{"n_layer": 8, "d_model": 576, "rope_base": 10000.0, "rope_fraction": 0.5, "init": "normal", "init_std_qkv": 0.0157, "warmup_steps": 328, "schedule": "cos", "steps": 7769}
Each number is 128 + 24 x the weight over its row's rms, rounded and kept within 0 to 255. Layers, rows and columns count from 0. Numbers have three digits each. The size before them is the row's rms in percent of the matrix's.

# layer 4 MLP down (transposed), 2304x576, rms 0.0091, rows 1672-1694, columns 288-431
096:185175118109097134136164117069140126128134158151094143134108090115120116121089146127138136077136191096116171155122080122138138123126144176149131089116147143150173147085101144117103129157168160167105108129117112122140115119121132113080078080152161182128152128127146139132151131163142111092162116139114103135128127097105097142175115119139132121145106083085131121073130144127103117110114139114087151136121133131141120146153125139116137
108:147129118140128160127115128131148103134099097142094149095146140117131078080114129128113169108107101168101115134121122100114163080146138113128147119107131140149109147124069135131132169113087115149161144123095150139139123101147158142111136143141154115160144084121139137140138137133124130160113078159147125092186143128099156121105142157136111102167106121137093127138158110094124096135189110142089114150105142133170123118122121168100155
096:083129141145149145144194132139169136092155110110152113138107118094096143157104130152173107095121140160141169109134106149097135138153140170130130122155130092133134139138099183090118093142118160123145165127176135122152170132076138134131130129133128138124144082106184147122103138138110084151143096113088114105114143125150126085163092111190105133138159159082118107116118142126113154110116143151168130161118145167141158171138108120159149
145:172141116158157148147127113116168155109134132097148164137108118126109117155132092097104137108092135118105150131134144128129119155112154216115108139109110101109114103134134110120112106141160129083102123144136156135100143147173159144105116124117098178144113102126153093113121130093117165097119152138139148133126126128077129132124061139121123152109123166069093143153107141147147164153137159141127176098151120122133123098117110102159124
080:144096083118105129129108138123118107093142137131095164154126117142171140107136105119168156163121098198120156154112109133162166115147127120126101103113100115127115120116146122181091140096109128104127148132113111148126121158130101131144170108112103127172130153113073153117110129081152141133188084136154107112118134122077116162127129160089136120134161163131115152103082124115144157164147169129139124123142154132156107143111127172097161
084:116136116078145144078152106132119101140099129106112098106113111134132120122136160140142124123113163146143146142127109136145134151134121186087129096119132102112090133120141123124096105130081121141141124126124121147177115128125164147105097171123145111126147124127114124117114131121123132139159115160161128116143125130099154128101128100112105143087087178073192132144114142146130107138111167120134214117133121102124115146061130131132095
100:105137154117151140112139104154146116142121150108179089106108177110110195136116156143099079148120145108130168119106138128122138165154083097129107123090165168104100144138117150117143121090132161166112167145076114079078126133107142123112096138140127141136166146148156141152120136119129139112112105154106146126161134160099157124119142162142140153130094106108137109165160132131150135170136120122138131141120155138108152113146170163109086
094:144098142148126166097108185145124110139107174123169121127106143136086135121117140124113136168160077146125140145110124117160108150160101124109146149142139172142113091114110124152106131116119147153114123136145102132105118138107074141118144110178130087118096109132128144158145079112118130133103119155108170118123146074110094147099134132122154143131123127131117150102114108133142152133117130154137165122073127130140110110103101093167114
077:133136131130139117158109135142133079117124083115153146126129107084077080128130128102132154146129138136121164171173142115155132149106131203125150134122117094130129118145120147138111137090093124124167126094154123145127129139093110102111171106139138062095112147105135168083098129116112140176122091147118123137119115108180124086144094130144129136114099149102101137126120138141107124138097156089154162110137166127140143124105141143128154
089:132151157127130135106118110105135088114134119117102101124121146093098087129123151115152131156140120105179159126140120108146128158098097200072143108095142149144127108134147149157124118127156185142120112121125094129099133158104097139089161132131147114123117091089090140157137115146174182133164169126120105122105090098107098086135102133127145114127147161110153158118140162118093089134115081119151130160156156146128122084111152147130140
080:093142119129109125139105104160125110128143112118121104124174146106094155136117140130128067127151147107114140178164105105113125135130153130140119136125154108141151167134130131143147160164115093113105111078115133101123099136143147138160127110141105088096175098124095107152067154096132105133174128139155134125149108107119131145138115100098152175116128119099128153116094130149130119112150069124095157144096092091090125126130128117156118
086:122086120130110085125101079141166088109139154082122130142127124164150162137109088128150119104143172140120145081132115145158148116141167163156125161123115088106126150138151113145083155155112108118146117117083107149138105125069119119176100189115118112120119164091099134143142114124135087157155089149144130148156121128065136140107114121127134147105150135122079151152108130123146116133090112105119171099118126088154121135096108142145137
114:109136172116127136110116102118113105170154128094093110103126123095115142115118154144166120123157123134147165125156139127076126159139140145120077097143144123125135085127101151110186106131120177134160082109073099146091161065169165102097123088121105128095130157119104089132129176133140136156127120162154147158093119149121136093136102145116138097117122105105173093137148121117149129121111100101143142152136174164147131093087132133129161
085:113113126060121157132143156106108103139105129141145153135148169118112178086122161119136147166151147162122114095156153145122150128153122106115143124142123073140116108124078104113166173103125145178132138162101153089116110135134147101116109086114121108139128129108144129157133086128084130125158141112160169130152121155107128182145104174109135078115156125100143133166109117114118118145161129182164130122128123150154143152128090167102060
085:114130129152098163131143109148188084091161124158140107093116136083083108115123177102117120106151108145128178155111093111120126158145088159151123180088177097135135174111134154131125129108146124139123140098116120125102103100110135131110108132151135081107103158132087146098101138109135169140150119075103171114105154148118086090160104080130110135123153148118138101161081113130110129059152139146131137080137116123105105080143165100130088
094:111105132146162144111122130148132080177107139180126122176121147136160131147110078103190131173100134131092143168107098150170119090105126180136120110101140125148165179099114139127143128138109088102153137122135122104151137141128113158123114094150151159092078160155100112087102125095117160134109098123115077092107101112124112094115121119134166160084092116091136137081157176124152124116140148096108087138155168138113135160151133090165093
088:119099122161073120116138139130117129160095117126097112095137135130084172134176122143117107140085112145124070127138109112124153189156085123130088124125139174102117131113127142158151140069105087106104139125139136118138102147116179127121161120129133087129079138125095132113082143149075174149104141117099153139168074120128140161120116117114151121120118137102134116106130116175124108114107118128139119151147104126102148089126101143139109
072:119121091132151169101150090183143085121155112124140087148118171117090116166113150144083107144136104107115091134113118133138069169143106103091134146149148131128152105150118167089109106131133131155149154096128091140125141118111153124127095130137147128100112138167081077154128127142060146108146095101114144125150137090150157138158128126136133109145109144163105114158130140135132161102146133138103144125106115154167133084157108160148076
080:183143131110104112107147217101112116139104127136091100111144114132136071119163099091167144170138140133122165110106159154153139114138148184166122097120147137126108181128117057125084136096128120118169068092105075160122125107094140107135085120094157123146174139146147112104106131123130130128135131154133120127093145131148100145108143121118145115105127144096149139124119137125106196129104107099090129105116118144133113185124145093121146
082:173094097173119117139092171129117107153127116127144112112111165108103157124127128129113127126160155148124142115134131174152130158144096119113090150136133114115162152145175119145118122046154149132084117161130146135110112126144120127130105118100104123195109135074128122113122140101117100137098118129158135144132129133157142109173153106117118127139180136128140138130087107122121114126085099153140120100166090117142091078151160131093170
082:147091096092136147113126063129125105123154107125117139122108134128092149135094144128110129142125151165125090131131144105066154196136133179113133173137114109117090095131120136097131133147121098099170165103129119131109139170120110118141129147153133106171144153178030112160178148119116111112138145126061110122114167105113104135101133128151116118138107134112141085121105146108144121137100125130130127141146153142141152116111130120112152
080:111112131129195108169132161109090200144137150130127115123137128110112128155098102149157116073157122107089160135136119151134132102114148086111111116149103161125158111118101131119164165165155133123143136114128139130156125094119148123135120129104119121148121115127155124133119134143087106107113103098113127115147079114146093108143136145164148108172133069155131146120154144139138119092194107119124111152120155141130125085148095101127098
092:131085095075131087147124147115135153130137114135172150111112083141190130129120129110132134127125189139094141118124124106122138152132127199139148117131099099141134126127123173149113148086091116111153145143158138101145165128127109127132096135055165148171091138098144119118141139116080122141171107169111109129159140132123154101087111156163138111127150120105129141124105083126117153152130130109136085129105128129114127145160108121101223
# layer 4 MLP up, 2304x576, rms 0.0183, rows 1673-1694, columns 288-431
098:128148135104131063152129155153162153135138139118133116110132120135137145120141106121141129060106139086165098101113148107143099190101133129128115084139156142128161128087175114118147129147144152114126138100150140142125120134143131097164122107083143133118111179130086165086114121136102141111101151134095146139113148126075159113143118145114144136111177107115153131122120129144114139105131156135174129155121136102109126156111150120109134
081:192111105164143110095085130134138104161113138139104131139153187136148131121147161092120130140120108182123147164133146131171174138106136132109104120104149162144118132112141082126140123179124104132117152154127105124098095152141141185114174111117126134122117127159124120131161100119128203133116133172154116108130143138121122107117119067120135122141132093125145150117136116149126119156107140146114119145112113128135124114105160078106138
193:178178067149171166126130127109147144113129170091142154141097124137116135143114106104122132125088130107108126136121146132137103160104134163139106146118099081093117101136139110091119111126147121108106125157137164143110125140155168128089099137115105151138114080136155105108120106121129156108148158135153129145118153162099139181135091138099112173090140170107094160136129154149147177166175151149132155117148121126135133106117103086151164
076:122105170157151107130133155060126142153136114116109096129140139107112110157129115057113167157138119084120093088084133099085104163160117138117175101124149127114187127176118161130111121132181155155127119141114138168119179145116136094149109160148141133093175100106132138150093136163148102167065153096104139168112103144074129096100103142170147146122080101091081112140140162131151109096109123142145125102119112076104122106150151100127110
077:161091141146122136108102082103131197162149114144117102136119134096109138155092142121124127129097116107111099095143122118144126129134148148127171148110129083175121101097129132134099188128154177106117110153135126150110157132142152115163138147137124160141130126125144176157128145151151125147057131097122143175125156108124098140191124123131141142085104120134122089109142129141114138112124135107120084124133121133110119098125103099143128
098:137080105108140119148096151101102149127089126124070122155173109130137061124156079078159118132129093170139116115135114073100136125139168130107104110132098146133166131144125131137143119139106136198140134116130139080171140123177158127149136128128134108151122115156144089122104110108125129128118158108139117098109126095115114097131120117097105076129156135072119129133117133130143115107140131170086107140156131134129149134139091137149149
093:121147116111135111154158140097149185113151097178116121129110110160178151136154107134158107165112168110091136120148147131106120155141159123159147129145173150130127109113157110107156097175140061117142148128153094108112120143148148121141129122099144152143140152058143108123100163155129098101173198133112055126153095129126167126114137136100098165113158100121134115143126121165134130113150161163126097160188169119136158098127131156150173
075:132140142127163108128146118107139133147100163096079121088128139123124145160167149156110133144090141126098123131101090124083150150125137154101141103131154152127126132175094126091111080138142120144124114178110124094101062099157136105121116092146158155109153124148131125125154098114156099141087053137124131167117137147115124187132150115126124133121120099089152129148113154117118123138112134147137159126140128159115136126110089108090165
080:089107143168153131112139125119137129138152155123133138129123140110145124119148133139108087120128156158085146123092106103112065098104126140117110095175100116104138133154130101118131123129108118134182127161134153094100136124127117138148143069110116083139151114173160124101080157096113120094082102131173131127107117147120174135133139080116133134082136110133085100121131139176092137139121171114113133119104111132131121157131129154148124
078:153105133112136146178150096063140152157113121098128141115094140092144132141144127132089148155087135141098119132095108089104126143147122108108096131175122109123113131146138082091091106097114104145091128137159116137131153120111148105157135139120113128152129104083141112114139096151105096143106119108096116147116155154147152122077147125179137099081131104147128077142148131125150138165127135116117069094125150154148124112142113116113163
080:158186156145142115113071120110142125107121116126150142085121151130108059154136111120076121200119124146142128163132151110111100138159136116129135088122100117108128122078128150140124127105098132127119116123112140153125092111154145080124128134113105170117140103152139128182086156135115161146125110095158122139088187133162104120149127096119101127081098147088133083127083137117122113146122127131126080150135166128088145134147142108137127
125:104114095105167130104099122172109121113109124096156158113095123118162146123118100127115172162159133128119140126130121097167147133111130110123179149133127110129089135120149078162095081146142071142115175138148163135126090154120100138115142123121134162170132115125113120086075068094132095077149097148096122146098156098114120154110125157131084158127141129119083167133102175186127130143153185149105123107110110115086125155170130107103119
078:126141126158102119135113160135125131133109123155104106167100073143164131151139126126151116100116132122141132134132102083095152137134138164155127150066096156105095140163149140146140136149163102117135134093128099140161125162134109122159075145099151157149113124104148119092112156150116109108094127089142097156089155133161155162172168097114094119110127136122109104096178105107116075101111120096073125151149132094149167125103161132129119
076:170102122149122081142158105087120168142124133130098136126105155160126160119107112133113165120138132140127093147157145113153134111133141162148142126136102084149113163177142129081150110132106131152176099161121144187112151104105145172102144093121138138136153090151148133138107120155112153132123159142149133095114187122159146175104127167134126153141173119142127145106165138093107152157140144148124114148109064176150135125117071117163161
087:121133126146111095140111191139148160091150138108103140114120157119135122125108163146092142143116181130146065104146151106108121157157130129097137145148129103134135132102111069092151163107154138140103127138128164134127138115095153128126126139130148094130159130108108153117145155140126111066138149124113143134151159098141122166141113113142151133134130116139119123135120108145133140162163164110155177097125099118156106107142102153140138
084:125140137104165131148113110126112143112169138107161153121117128134144055150103132096097174141169155094094171120133163150139090071105180128086126122169162130116108150124122125090126119150102126123140142155157105090148177125143106150122156119085080123157158125159125150113122127092113110149147111137130150088116134106138104145134162138180125102099154122141127140127160125121131136136135114103098135139102119152148144127189127106160092
070:112124157105109103157104157167121149126075147115095106135165101174140105115095139156146173082127118169107129170133125142117124096141145129153119134160121134129118121162160107129146140138110078139132125160098142116138129110154125134164136099111115104166117125088105142128143153105128117126102166149135125132111122113137138155117125104095133142114179124111132113125093119122132153141121131156106100104137101125161100154085134086091153
076:119115133131108129104143112147140154128137136103156114162128128040124183134153133145102141131136138115136132091140119088113178144106130127082154117093086103160150133105135160095124146080108122129129091128147177124109117111152125144092128148163123161162100091116125165148190115129161124118181143135125085123147182130116175088114106116136130155147105084110150125142129119090108117122131149131159127157109147155094149077129123146150113
076:095130134114153161117146087156123094114119120120144106121117110122155112112095108152098142142071126115121092090115113116092117142165162165096141124119126113155145107127099135170127164138114079155179080125116111165137122101105111121129147131129139136085135097190149126125107092177119157169109147103088126193169121125111102115054132122124122114176108145148136144118130166130131119079135155116122120116106141154095130174078120172095142
077:130115161116134130139109135106128169122114157123122107126166112130128152107108118117093152134119154126074163134122104113172104128131139128157160178168092132124174147122110150131141117135101191151138133126113166106120106148153150134098131115105107121148145125080151177136096155122140140173115115135189150123095143145109159116124101142118137138084159139082136142106106157074112115108144135131090120158059133140143078124139182115123120
075:122173132182063149110100152138088131142113157129154132104180141142180125127115169123124122134093110156140084149112104123140157143125138129132148146092142137116038131135112136130115101095116101096127094123118144093139097099163140109152133132125112161130130156183151095092136096102136171116158135155154102109124114081138148153185137153085096135122120161141108111134122084156157133182100127135155127099135098123122117177144110164113136
086:168132151179133104130123165138126109111118118096092097103146157117124130130127127073147114131073134138176117121094142138119088158127133122137148138129103119154140156116134087112134140151145149114116200094144121133123106110149133099124143115185124141070153127128143151131119153151136104183098150093142132156147155155117124116132145113154080113160075125105149155111123160115153150133134136119105167090115125136103122101160160088107111